From a checkpoint of a small transformer trained on Wikipedia.
Size: 14 layers, width 160, 5 heads of 32, MLP 640 tanh GELU, vocabulary 4064, 5.07M parameters.
Architecture: LayerNorm before each block, learned and rotary positions, biases, tied embeddings, capped logits.
Training: 127M tokens, 7770 steps.
Each number is 128 + 32 x the weight over its row's rms, rounded and kept within 0 to 255. Layers, rows and columns count from 0. Numbers have three digits each. The size before them is the row's rms in percent of the matrix's.

# layer 3 attention query, 160x160, rms 0.086, rows 0-31, columns 80-159
056:120127194117114147072045134123121098165088142144069106160101096123117130145135170070180158115114159124145154140111137201128116128186124126102111116129103101156005148119085099132144137150099089178175106141121125097122109110121134114186142131
108:077117179113139126087078128128119111149097075127068109105159098135135102151114124100158113147117080183170094129101157193115121122139162190099136120165169124128083128184108078170070127107062101215153173125159129047108073137088139144155119151
076:167128076151137113156120090104139126127182175157118188114140117114146131110123122187107138175138143063092112129149095092152171162138115080112130138073092181164179130077107208122193164154159126068101122112092119201175162127139132142107109088
093:085109175142145145091103128094119126113080125106106109099146106140153104127147120102171152092091072177167140133095146146118106108117167171109146111144169138120114114186124082118061117127110099149175136134154171063071107152111130135166130164
065:121161087143134095092089150164109117103128112161111146134140139111146151114165163114154142163068196091182086128141153065160127151139176159162147138090150078193133168152132095096093072091111117128093132144159107122145133118104142156091086132
080:166137090109141098165129124098060084196123135085125094085076078109147114144140120126077145132094159095146138103143095123147091075088134146121062089092083108160083123117141147165235186171109132091154180148151181147117134136133160120086127146
067:146127110145124145097070188111120136128160130133119158128111116112152122110181146105121173145116137140120154108143124064076117119153133133109095141112133097131078124085108149103182128216150153151092133116073149113117112135172155151057102137
082:123150160122121182120096131154059152130151121112094120154091117101165100103134119134112142102153079094130128063142107120075194167150154140115138076142082087161079119123108070132161107082128143107144092118151147129176113141132111086168131171
079:081100171141127153100120143119095142142080094098045111125176103120129122119125135111160105133121081170165094113117176169087155130103129185095106133153194125173041096162083119134089149121147151176156127158163181052114112153134118122133151186
105:105154138162133133157158107180133130144189118142153135156057123125095130092092141151097124142203178082079150134141127133155155165138097056147153138085091122101132114078115148162158115146173136099151093108119097197198109080129122147134147089
076:100139097139082136131192076123128148123137100136154119120155118151096105149088147180109110125199127138104158099062145190093085147111178121116163178149141121097109124137173186145085086138103083134121120111205139115191146116068109137176125137
074:167148186151176108106128157160185171084149111122136113170155132129100140094126104123137055170113118124155102122165123210180152153172124094082169149125122091122142181148162099138130203078039167149104153106092086098161096112101126127161200133
090:132107102118152123149146154063076106111052165121118127076181129125087144148136096154120187099100146130123191143145129066155080197110097096154118131113146107134137147156120143134126127137204168100162155111087092147121167119117088137112147138
084:096118095122150121194130149122106139211182165044159113119138131122120115162096103148175100097193162102114162132164113149169123137125102111119083114066096148128137153141127117159124122156100132126119149171146080171112142108128172107185093123
095:076052120125073149089175082120173062107146134139135125117089130084111142173109152151116108094202140107113125069156108136115158101163162114143133130080077155092099124108129166160131152162118133069098167114108073148166164125141201066182131156
082:029066108068136141171176161123175162140138090107139154130103106164118077209132125098149116114121136127111156092133122137060151145133087163148153134139188119096135162069144109082142085130117123128225171169160161153139088115073143186155104165
260:132140083125115112158198109160135135107182160129153120156094152139113148109095135161098144137171157066090152148139087111101151158110103067146129111062091136113160139087139186119151120150169142082114085115120106198156145105156130101117134075
053:163167131118055155132162076114060138141104187161127142136140101092085113108169178085120165101190114059132147181123129098122151120163163056102193118142081125141121099047115151150144119173131142134102096129101113107125138121141164170117178135
075:104127129126117108102097128077146100061105100123124135074150133130125117158153145125128099156081130218118155120136139145107123123094166159152101143114173118155139143195128202083059053145124099108163102083123146106094183144159124158128151128
063:127114088123139114160109120112113136141123095136170064131133152120117166121142123100103124080167073093109140160077081144120130133122116090073189156137077159091136140159140168200112128122183147139120113135084047143071138157161077143158163128
081:088114182135139148135101127119157087125106092113093111114143092143118151156126114063152135114110066181168083157096157157113119124126125144105100148171163131117129096179110072138074112110110132181145144090119136063114102142086124112161168148
092:140145108110125130111098130177127132103171139136111160108117087101163148094082147163096165121094128108143119142129130099118122133101158127152065129121122086214095127125133167116159161124164157069108099104094091150124178136149119152086096119
074:130146063109119104193198099173159145113149167145159113180085116151090110118104110139112102084157148083062158167120119083160162129125104088155116119142122147128170141123128137127133107103109087126125118139095092199165141068113115138136133084
078:197149150100116107111161132175156094065147172094149138176112144103148054109197117104106152073123141124144168156136130047115117128118091095200087180093150179146148132182077133091134124084119128160056101087140143093079116108164096133133137126
065:121171095135153091153158073102117124130117078144143115101118129091096145122155169145125167138109116127128083096144138127132150094149145086140085174142156136156116118125134148088156207136097175104093176075127070149071135159125107143138123118
071:111160158116138083130154144170078142089182095097160078184116143161140117104079144158110129153108108140138118156075081132126175158076135129150090078093124078158086176134152083177164166122120150102093112135206107177127128121062077124105140075
077:145108169153079121083114137114138095126107135168115119095113061120133101121164102066121101103095139108118137091196135153179172122150134165130216146132116104057162079141162105152201145067102131142134168170120080081101087133123164120093125147
091:119152091112124167058156106109111138148113136106125195101136057115131160107117114106116113134129153136168053068111114142127086120115145082142140126102129130122154116151104218137165165162143102107117091160153138147106187118064157107073079123
089:055132097158133123156155186120113102135143084141122150139137134110131108145075082170124110139198130096106081085121144145115068204159154125122173165118182130115155107111139109153139099134150079166196127118172084149118178139120114166135094165
083:060116142139130077164100171106142083123158139105108144101082125141147112146124100149117141103043126112144138171071108106087174150141131133132146153089226101119093104123098081181125072137146142166147190156129124122105119147154141199063092143
073:081124121157135133143120136203130102136158131142131148156121100159134084083155092144086178100090117111130115130137133109058161098141151099170113086098178057109117124107145075064141120104150154052141174198170155173172170130106128082067116085
070:114088099136041158088095179151108127118145152138144188164176129110140133120096132112128171119155187065090107130141132087141108111173146167124118061061080155081113149098148142074137085159145139095131098129114047166149169146098177080088116146
# layer 3 attention key, 160x160, rms 0.0847, rows 0-31, columns 80-159
149:135120140106143136116110153076141120110089112124139122110156118104165127157147116090200121107077097161197104092109151136143105131125146178104144130156133138116113132131142075160123152091080121146140158140164123018069123185117145131136127195
090:098117088078143112123094166083134169090096132128195140103122100127155113142119126088233147135098146139191117091123167126172077121136184130106099107136119108141129147123142093163111118149082101157112148124139128033103130185083176178120113175
070:160120160168121107125125118141136117198109135153077108125111146172126117127118127137041103156146142146065172150140103094112144116160107094136139169132109140118102119112104122111157136146123187146098121142095178237169136086160088098129141073
076:127131139089145129129140124073146110112103131152150132130158120101160144131108128107195106109080144116197116113093133158133104131140145208112118119137153111159129125153138097185120164089128151132149147111167108001123114194064177149139132174
081:115178114137141137175129139166113114143138167126099142115139091090154084118156138123144136049125151192117104149135147025111179153111138128180090148080175172100155097138079078145101141121066120132070060135154109133019130126106182151084037136
083:159177149121107127185167135103075159117071159097128113139131152120065127127129131139103092127095115159098068094094081078187140139140094107089223186106179153198144099135149188072156121120139150156111114158126126137103101118098118098120116111
085:081094136181119145128124099171095120151145131160093131099130109138111119118129138197062170106112146154085120166114150132121141150125124091178174149107173143095114109089122170127094141147133142108116093106094133182131140102120109109134103083
083:101117181129111109129132127119113106122148114105135111173096087133074092139113107116071157127034116189128092163149110102172139086103114092135159146194171073169119143200162177139098144133119105104119141100105146119143164136103151128054195119
053:082141138120115162124113156100132116145139219141137127130120088073156154087153126136198143152106152197101154130104150131136124165102128114102100110111106083178118138155086086122068097102119126117148095085133093065179131154073196155122160143
056:130115129167161127112131128142154162128127111127095139145129126152078110142138146118054130152154113105090117142187112143065106096083100069083130144132127173113127148106149195102111127164106144137164141118129147218140140074202088155112140076
099:153147136154132134143106142105104105145090076118133132112089115099110143116156072096170137150121090128131125111108111108104101087077137189089092112133137123166134134152131124140132134146153131124175183116187243069121161175117119172116112166
071:128137099120128111059125179169067110165135071146128102145094171131107111173085146161107153122145172130123079095093108120082133150101078079153164113120110129077127101135114139136058099136126093137163106117100150151149145089209037129073145118
086:132156134135127118115142108130130099086108152085152152094136147139164158089166114142095093131175144128135089120060113147123124133211106160119167129103099098151103104133146113129125154089119144189143139107097103103108146136179110124147064191
080:120176116094107133142078126154150169132125133104112209170065169123051165159156113167115132131104135090103071120085112126087153087126099101109110081131137156116110147125167116118185083169134099132148224168142177160079108106186122115092109166
092:174134131171095152148110128098063100182116120140158145141146132163103168146075121087126171173120164082112143160055073140098135106153060121085129099171130078096141137128116127127101076198104111134162154141165141158169099142134110147125104121
086:122123099101168141158148100059132140157070087100124086096185131118114131104163140110133101203100101155123091076110145100127085165120132093154078136154134152147162123127194152109123112137080090135122120122175157108106141161123139117142133155
103:127125164134121125149158109172117122132139146134098117156122178144093131111153138152084113123171131083109167155130080125062150125136112107168173130140085122126136106086150140111109121125170134106154095112086154187153109061176086127138174068
058:165097134117120161081117148119086126086130127094152115126115176091134151136155126091149150063089062131121159118104138161067142082141130172132116142127126142183094122173097114220040091131128131139152072114201157040137143173103086156085165093
089:137115102147112192076097081128140085166115151146098161120169093146153158139080165164150111132134164131119121138150174118185096163104155131136101119121166133152127071119088104147141136130146088122130152123128112148180135153157171129150045137
086:158100134146158134135131123176124142169140092086153150105089180151094168160112142166094110110162142041114199117128120188113143110193115112114213111141065139160098144073090097143116110111141119094156125101124156144141145103207115096136183110
069:111126118093106145132152138121144131101117155146143143126144151113136104154134124058235120146093161144176142089102128151151112149133122173108135115091109118132126147135116094190088142102107091145098138116179129000079116194074158117138146156
076:091095177182109127165043123165112106168142077143080123098115113136126128146114126152081141151112130201108126181120140170131135124144147178127139165135193207075093108089120104119169137158138144147109170163091129120151096096128153085123103133
069:108104137134167151143102133166169138132150075132094138135126117169068137132145155193060139143170154105135160117153084160093152119138143105144176154154083143116156121061121127113197143190134152103138178141096153220169129076183138138209128129
077:094099130175141135164080051159136141120173112164082200133099091155073126142110170122115150170078115140173072120140127139126226101136174132148144140134135126122124164126117154130162200141116101132134157149101104115084087113139119127114109166
106:095084135182138158121115127164115148193172131145143133171148167152142153123086148147070168166152145076131159137111131168148130113145115122100127089112138123144115109126134098084134108165167129087112116124100119171206136085163140058105151083
162:135104136112158128116074139087150153117087101119164119100150114117154118157140111092163095154116113156195109075122131126160095126105155172118129132149157167123119136182153108124127119107109130151121200149135150072071117153141158128128093202
081:102173132124087148117165162166047140073144181167120130159083168111100124063086122153120174146165155143107132130096137126053156128095103065170125102099165051107106134123106107132120124160129107109113111092103112125169147140116101140092096073
093:181114198191072134129059148107068107162096066137071133106159127124188132055122073117181111148149083152120064129107115114075113107104102134125096119101185156082141139150133106115148101164144128153127134114135116104138134126136119181177092160
087:170142162169163109128137111139189076119153079140147141135131185134097186110174124087122108139138138121131105086150134100066145114138121103097056111176047179140147156110092080132118065157130147125152098112179186130151143153195090178116142166
082:129092095109149146103161091120188191118119172124127136077185109175132151100124146098160123124112051145156125081143148143141125148153130088138148112169126123159129124135156120118149111129065168140094156120156091094124093125100155145141059136
102:120125143112157096159113128102148136110092104096138096066175116137175137138135115094139068136103108163192097102161137114177125149116138169114122166169128202159113113152145156122137174106069151160100153177143117056061137150143109140148110170
069:097125148120149132155093152104142117107155164102091162069153127116133116202140074114125158133107110097102105192124120153090179083177126103100081111157086152099121137147121155117125106151140148112087077091148102149117076132130143128171082102
# layer 3 attention value, 160x160, rms 0.0823, rows 0-8, columns 80-159
124:157130156118131107136054137149119169171126111085187132168123087195134162134117119161066159152133152170159125145089155179191080111113070154112111157092141109093089162129127097122191166131083122105117091145148161078122134075111100167127178174
158:108083157142119132099196100076135101129061087160135123144100167164112154174124163144160081145170140140166179112086092138149146129182143119078133161113114121105089146143130160171165125099117169124096160074113099137127096124087076192181174113
119:191163149162096135102074085131153108178128141122119172145127126194139151162096144200123116160175205118116128165121089112184084081163101153111151112115074105064102070099093157175166172119125175108140060108124120083132095083132043138108141143
138:157116068168125208084130149073129122192119108134128194163158077164131131042148145128122135154128136115126152127100137126159112124147175134132130170094122090091176126138123162156179153098132157116150101184163147117107111087086114138155137149
166:157161092158119198105125190160164187158110163105116188170189065086115179080173097143114124102148130143161114129088210160143135095159115164102117158180147094126145151161169140067163129097148087129163120179146093138102071149130153156099137147
120:128142090121140122078132084091143141133122101137164195127129060162135165134109177135120145143111115117134213096120145150150109115096132137138138134084089100089139124138107141159187158160097145105136142137165114098150156058100105156139097143
189:121151093122071163126097177167085125117160157128080157101102087149173095102113139061103150145124044086089156141154116065089140128120123152144095152065136181149181087117123100129123061138139172103130128168107085126159100146121126130103114123
131:203167190159110098161075080127095091182123130145100153058158178087117121167107168138146118142099147156103130156143179067129151108145125142166158051157145123122151084133051122124099096166148093151126129147162176090180131090158146044077086129
138:130157126187115193139135154139120098152196103149145080112166088075134175136146177106137102077148096160123169109170172132129176065126135109095179157140132178107148098098139135153121126140155141143171136140156146136110074093157127129143151126
# layer 3 attention output (transposed), 160x160, rms 0.0755, rows 0-7, columns 80-159
149:151105111080100108164100114099140158083133120122092103161152120124095178163124116152103142138123118095055138178125136127128154071165100159081123173180110130121145128141100155150083135119122135178082124055111105171118168130123135111118099167
163:174164131091120115151051163169109075135151179138125130080131126118111110138120159146217161126086151051182124084091098111142122129111143054146057116120166096147066115196144151124126175132103166118121106112107027136211142109110162133124139142
128:093150100051115123162077149110120130161148109126135148140121094114164145195129089132221126102138115121092118163135131113117164126194102093080120125123132101129152092199079131132152127110151175172096108120148030116180135163108115150171140180
144:201153082122067103110092131168075143135150062160163134133209135119112120143135119178134151110124122153124123109113137139197175168153113114168079161104135101130201134199107134146084168146153157138096152109118084148123166129116124121086152142
161:144089144089092120151065154161144136151127155145192178145104129155137122145134121141101151118029084119081147045143159129141124189136136126114115152102157131124133126141152161161073152135148096132122135087132195092137143152171116134102120170
138:185179094109128110117085102146100126130153119145110101109186131099112120158134153154156136105183132112177132184097125125154166138160087135147095150155126130123178135186106146132122135142150188127104166096129069182085117086096143102114120152
181:113116111192086124104193143156134139160119082150099085139174167124139124083153120144115102118177115185102113128152146168139141229156116149181123146081073108098215132085107135186104059182153120151182166125077143151055131141156082155138163055
143:089113131120115112139143122099123156166126154137201143116143089107171127176081103080177100145157127124126117105175156130173155138152115128071167116132078205150199117087106091163162054107147131127132155122151184113179108169118098125157116184